Part of a small language model's weights.
Size: 22 layers, width 256, MLP 1024 tanh GELU.
Architecture: LayerNorm before each block, learned positions, biases.
Training: a variant of Muon for these matrices, 12552 steps.
Each number is 500 + 40 x the weight over its row's rms, rounded and kept within 0 to 999. Layers, rows and columns count from 0. Numbers have three digits each. The size before them is the row's rms in percent of the matrix's.

# up: layer 10 MLP up, 1024x256, rms 0.0459, rows 268-280, columns 0-255
# down: layer 10 MLP down (transposed), 1024x256, rms 0.0459, rows 268-279, columns 0-255
up268 098:489521517500572588521464498549493451425521562499485453502468496456504411497495482554509455525379480524596479483482494499496490484506582500513570495467498498531550527560533472470449537518521481447453463497484554568499517576492486504485545574564528550416475455498550524468493593458486504547488488507591523525531449457461436457567545454521456481541500513458459505527496563527538498495549515495534482498479480543494483528487477461463525482524506478458521523513480550448531474515524497495479473420509514474562529478532489485473480563498524569516487449511468448498426506537422480490521441458408519527519528519436444547433464389551453529477492482585576483549560384481466480497532518490476457392514475444495518502501520544451523497531520442515505464485524510441483526463548494
down268 094:530517475512526471478510464587456466490483511414534512526560508538570542503544426462515545493509512436484477427516564533568526509470496478485452516520566519529458458484576621494479422404426521523578551494489544513432487499482555473569464480484481491548495515532490524460514452565518464500483460504552470572464577464470542556481500435523486509490489483512544455478522459485514558473506488466455505507454536477514500512481454505490516488388504444509476483477522471626526496530510539582500494541501541517457490456435490453510528492442518503451510450455589474541462475483501505440495552540521512494484409462496564456512452584482547426458498524480535485481450539488539492433461459526470606553460546496506563550515536482481467539526461506523463473480561449498513516550499478
up269 093:471453479520492508456428496484468527475465505533518489581527552541527438470446517519549534452560539482536484509466508467555501552506482494407465588528579539515503475520499526445462487481501565475486509563492435525477569468484574450535520506516379514523490543487445458478535518486504552512462486443519512528476479482551539523524519516489536462500393504507498533508477506567493583512455485558472619502458526568564460509448494493570476528477474547559449457529452413480472526496501560473464559448476523505491498491498505458515538483531484503485491497416445467425447511493472596491512482486508487465527484451444516483455521542469502556455467437505453498541522429510476474479392487478577527485426501483411561529504493466516478494517546474504496472525541526538382451493451541
down269 090:530502523568540515544512526493523468481497523497525479438528492478525534514550486550469521513505433494451447522483479537449454451471491484642472435486508486498505582444588476486541469494490399535474486465501513495530440600459511507529476531477547432413453484468533498524453517485503522459510532499487541516497527527413488520480468497502442499512568441619443477469480497447562485432538508492523445518519414463440565463509471471448525485552491489472484482535563564457510463533504503538473446489490517544468494494491511550469489516409478519529496541503539470497525461493482425434518482518522546527443503531549502486548490427540479462533568590531560507505536521475468428443559511515486513464518400523549460503530549483486484582474476519456537481513424474523616502555532490
up270 093:434531520519458478543485461493542544488541507514501462457441469461557519474547546548484443513498402574508500475498489509494495493483595505432507504520522425516542517523546570506501478509440467496436534536521495525468490456496439490533528490478538447473507539542585526534490454540506469507457576458527522508566489505568511518477473463487453464507473443522438493527570440603482489428552510417464473453474510529555510495559468495486500446436523478510481481512535535461504502453518530427510611514436556462500529492557508620456491534475488461511471534521454471456534500514465534569479435481491419574462556544491546502529593524483504424505507511463503437550438495536502475494480521556519478467450521501523506465541506500475520589523474510478514503510525459477458597461506627
down270 088:487552510410558591505447473548495531544462545540567519483587433483469469492458554496510566464543492419440489543521550525492540515494500482423561495480403520471481558518474503514448484445504489411454472518505508481521522526505580483468417502545474509448485449449587496522507546526479534460496573486581442531493440539517459516437457544548466488525486503488486428496443442426502544481532480459527521491505470466464493521532529529580495480500518453461453430429454497525510515554459508512501402483517488508482496483482461458508478460493454509549537536554506541449544497449529498495570451524493523541576493476463562500515510486502479511519554447530518471529539523532500510431548570472478507566531490510515563543471506517422416466558571551513490441500537443547485453554449504
up271 109:490511479455514442517500488416520489464537579468445546476510479509473534473566514550522494483604472538515488464518557475518491570487466522469448522479518524535459488448536507453426574418485448440510504550536504442492451455520512489455556528501427503517471483464483466529449528511480501515501550524479544432534419438543516487579453462470428477398513508473509497546518499500434464494526458505500511516497507546463453487518563406525540523583510487489406468462563510486558485513518556580528490560527518471479484532531501483591543559521530556566562469469480422468475476501487549471511557482529525533481431557499442580457519399529564504581522496550516554530491495494508434497452490482544517485517471452470471553495438498542501529543475522493514509498522474420513506426456543
down271 106:493465526543516524453479511547541466537458476507464502490547495416495511541438493463495534517499525514467504487494516507487455455515522547421565443483547517532461495478532545549522487490401511570450526414476433492504485550540476510487451512527484421570520473541515490538503453490555497476479489523480485454561484523451513508516432534452559551521526424557546503553479425544558455585491428565498452566452558498538393413453433499539503475469442480443503508512525500563514538507556521535475523490500515489544510461555472545501451488491525473564459540471563482502486595487476437527470542427497525567481551500513465519512601462505479475431472518501481520432540532550526413559465462502538490527460486491487552463547444482442523556590508501508474542550522467532518512497440451
up272 103:503487498507579549543513487530546508523474491536529536456458530506491458463498499538502471385463447556574508503436447520570518460500556500469461455537464535489557543485481519589475530549503457473552464387491533524502561536494522500490472519491561443527481466507476540498505509557529478476546487533450543509467519483474524520489534503528482514575526516487433509526483447415469594481514421511502509495485544538513508466478510383527471473594510451518529505459464505531447484524575480477485532459531472510418463519462496439515434480570523485539445482513553549460408466596549484512474480529514495530500526454464408553536506487474500511519459495539484481506538478470523568475404456510450550458508516536478531552549484492426488555504508420553513529514491559477525538407578550
down272 102:522505570510450454515523493423508455486556501507489493520536474530499533457451507470492541495453456439494451541536434518520536514546451529445505483487521453477491491530555567409533509489549521483447554627531498483519487439484496416558494500536458487503513526504541546468529555509485573553463452470529370547541482430456503405418496507574469500470519530518556463505498521572447480494489507487519519537530482574517474479465540580478504507515519539492472394504547488498486472491440451510531515507499516499557560465525530470458560495407533475548557482539460457492560500495500524495530538485520546482547469490498549530435481503474536464489483526495530539470485586527480509467507551508491522539426505487591448433433532486592516514508495509412520488441418452493585462512494485
up273 107:527498548502490509490589514521471472527549566516533481460572516534557526495475470512507532493467562488520485468457531480475567466444455482541493524452424535481484502492470614554548564457530462441536535504468605467543465521481488462480467469452477514468495435478523442494548499515523529455455457535460515535488534589451498441585480452476490479504548414508522563560471457494472557417426491409479496494454535557468513475562483563439510492489501519473530449522528507513488477476463531545539470597510452469501527513512526489492518521550452532536411542468510563578530506441514488563525524470487544463528477527459458553529459510543531519571540486469476465523406505501489538472438489601494472535482416554469535540453476482544482516512477513452512465468568505505444508465418499
down273 113:557539481517401493512518508524450510485540446508549517488491531518575471465476524547486566554610479532557474467439528524510568480445508398500514504439525516528504529468484506539453508507513443467503537457485418507519521534498541528493482512488510531439497497440499466510492500527550505444507479486459551446505394509457498429515516611535563493518550513546460500512520521520506448492610514503505445570512440459503520503526528567488530518490484479503467488452421534468477510530523492423518449494484547464405495544573547437449505508528540512579503526519500570475454458480534454519525552479497499542521470507535438545498466467452539478524447519511421521524534494441516478573496451491563540475447382559504516470431508494521508459495446506489439539529437433444508445493482573
up274 101:561549554528511484447485499505454505547567519614481489436500509463498462488541514447489496473527486582465525514533431440568475471560523503479557487523509517489500445572561540512510455540490561518535532514517494484531437486485463435513500499496442527474536475447535549565416450519538494491497472439523514615581501482468474492534469464483496505439500478525441508440522415534556472497500539415424438475485535594487506435529432473544494500535488528488500430560500508459537522517426441447537455527525452511472497537536493537532448563420541529537495478458475490523472456419495483480538496466513455536434553499514538498485443605503520488518522528513478517450453549516439430502495467508445490556459561563494503469519493463521525424529457527528527599540508450482522513490477512
down274 099:526508469429587450522468447415482573498484527469523496488530537524525478493431533467465484439511472478526527474525499496439535449450446510417454507450535512460526413487441555492521559535515462433542502440522466522510546576413588579510538545492571540530420553507438510500443469506515529538497503510498520489531547521489512560524497414428555485479535488516556486543529513495449557461508505468555553540459475484504509625471504575522485534461471482505531451542443498540471482544465490505453536466466464574446447526446517521567443470507550458454536520531523519551506548548477508533602517442475530475556495461503491518507528504504493502462518527503470513523496519519556491494467543518491475490529444429527505551446510511454542561531428524443484415437458535526468463500443502
up275 105:571528476567486509608474470531459483551467430509437484615462492489502485446550521479525454458540456515471481500530502492522493556545611497417480444537468497509489491461462535531476521511457480537554567549456553530509535499535452492509543468436526394526580449435493577476511500537483503534498535561424455521550442516496459517543555536573479488559525482436516447409429516491434450539579504532498534453480442499483500513517484545488545488557507506468478509467480498445492547465500469522490469515497512514545444488490445465448505550514497399471603539460519491516537477522526498454550485484479528491533436458464470537503505561465462533499536409453518531529559552439487476552465581483489492511512513504511473492501483625498510548520500496450490465510490481515474518529473509
down275 105:509516501517504579540467444573459525479480497447471443567509529460544465535463511509454515566497546493442479478559454504494477595425526435545613457466538527547588467471447552434503397505462521455508496531536578476508514454464470510476481530579490520468447497520510511540485538465433510496491454501534504439486497545510510506518549441459578531496453545515428489487493554509467481477439493512510493575549564556500454534516496535440507463507520482502429450544539556535549493520527477417412455533524470508459517457495512562482457497558430436524484489554467555548404557482508545563486464519562505460449540464551527512500500514577532456513502481427540508451476551503517471511503482495533531450481515499477538545450476448479514528480444481513514507496563494518485548505431571
up276 097:477504498532547540492499465551547520533538512473450460417518433498497521489444524500514504481499490469439521558508421578556493479477443541518542520459482513520519522557487464485490530575471509496516493470494559520512550516451463529553437562467417482514590483479467494494504490566438604509477485532451523490488460472544468534470487488519450562436545440522432507510492514493431543539488506485548477448484552471532496424451526481457540512495535594478516527427487579481472525452460540522480547552571569512464556516508524454488498525496461529534442499483517482531442501550579519491534555469526524533457458522499449579436526521493507524526560456467434489435504507464529497475473453519478475510613550538412566459482479480481527487495464461517529504568530493575456537393455415
down276 107:531536503534431469575548513492496512468476611475515515500529536532427525510524501453495524505487445453455507484571544468470457514453504455485470449476550551429496549555530484543534532468565527355417465477507547529520524562479514495491545476504533431447575513524470502529527524491463495521409436527460516471512509529515485401543510496515550515454496460562460524549526525493470499512521528542449373472539464500518474516460525535430482432563531528526576528526505502522404490519507526564516466525587499528474458472478580511515475440486461476552445431524486517485503482562495470581565495485557473493491446529498463495475534544445459471505529514475418510464496517473466432513489518584542523482495487585540482487490492460417514486541510537537506514515481471544532508503443447
up277 110:519460493545559570518475448515533496509520522538449465483443483544486523454638476512567463467528459554567445490496510510524552477550502496458459447541609470540529565520511483429512467556517490540575565556554452494524468510437465449488422528556468485535538424472458538501536506550468461401487530584513479567514507417431570416544597492516520556471522464413460553438533480475472461483452508515473481439480469494525478440503525547551498540497458486561506521549484517489556481465513495549563506534519484446427496521487474440501475481506488494492451477545443488563428498547484531401475514529482474466542474496483520545501517560511503422500528503498485535510457475473505440561534494532489519551519503493517533510478487437480475460491503524535515496515471447442495462484527544
down277 109:530477525510509513481519557548465462444495483479531559506495514450500532528510542492488532397497490472502501457516518536454481422558497541434572547451495507428489522497521593561508492513522528482512474548450556446563462407536535553560553448489504552494489494505536451504447476482556490523492542500457526518482532525586488609461498511551487492508514510434501464411509473528524484352509481415488511476492430514449531522423559457480496487542462552420474534474513538470504426553468480459511532492526527638480433529506435490573452513517521500523546465531526491519513522460532468472485480501577523441506499445476508468504473546514454551500554498471469527439504517496514495482469515569454468434557525539474496491509512478437496464509498538518454453545583577464462482532483465
up278 103:444520556548512493558460486475477506564529539530522545431535572503510429451503548516512535457519471519526493485530452464525477560546553519494521470527525457496419484418501493510496503473495500456485566466536559444491473451433539498559466507482555519428527489466526479435505539481507493496525492507551490471490472500559544570517506495442514500553449490510515498525567474480497461440447523486503541450611453463504609568504516506490525445537490493478469495554492469519607524505569549521513549455551488550483509533434521480503509491475510573539481465568466492509505490426459557554483569499518491502491481480450606566514472507576518451541467597466523492533441523467546546466481467468428450484425457415519499475478455418528484520472533509504544442518478439444499463449525412
down278 097:485496448511397477554502468504543595467499474466494513512508442493531503524490567521504499615473460516463484524508534482457514461504535480426546444520543519511498511492517507475507424613514449531447498499506537495541457520549510384497484496499478453543452535518421475505477486521490545532419546462581478537544402522508522513471479501512487577449565555515501547476437461464512482502576439399510464531462536506610532418444454456525485524521481541513463527444516470572450522468544462492518443463465508454472467479521487508542495478516551448545563457481479500501535530516534509472467503456483541530488520467413471483437500512460524458502479514512521570505505586523489587560578448535479498503487500557523450475523526568510478504463498546484493544447480542528590452502490498
up279 094:557483489509471462483477426522456483468502481508436443441534509474492460445445483529503532518455491519636484456512410479473525584515518471564509468534531543577481516525527472504431494542524513508510510485523566507542564476464562476505513431483421495501543492544457468432490551495562525505453502508541513594464457514539530560542487436465536527540471476523540568442461500466564572543460490488521476564559466532486430546440460475507494477473441512496455480479551441506528490501511453531373460429569510526555522462525436522528483544482504555446482533546546513578607531484499503438488520530480471487483519418499477497494481476478495495434547535450495516494480483451542469490477512479558419495460518437497514473514469429509427422508499471571509526520504528467508519458536475
down279 096:469538480560501490447505478493525508547508491425479474571468493517484470480545499476491470491560544500406470465441562511559523439577486519448497477543546408479512475477471511473561596436533474465486457428546542531482510534473518506518531485520552504490525502525565537530510469507434479498551557491480517454472544495461485471503491474589515461469489484521548523520522477566371472399520476524493541491376498494502465519497430487519595523548504515455514519525400512509566463573460581538484495525499541555444472540525580477427433499513471475528495490525493544437429469572531527513531485441531535498523511498504518518530544501511445507516470482479505432452528529478499474489504465531464540529487572551416480463458504525461540501472495599512541455505497588514474472460452525
up280 095:470563538452556482503514544489589462526491479501520493427506495493521453476496463549510443485609540560513467530622478472514527512450532461505494454449510502426514490478399458417536478509475536540557475546458468487469514470468437506480490483568495497450486420475464502544507467458526515559519487542538458528557478532419445508535516501497529433507548502526526483518493445479549424468446525496516488508506529511551507508541477449540451571523447502453502635476496526519542503522484564544421530476529557511474407496494508504526528448530561440465464554488499431514440425501482518533490563497512479451581512479483513454540515473506492504549468530509452463431559528498500479461481539552495499529439527514541537573485494603447455525484451548428504494417484538479512506488480465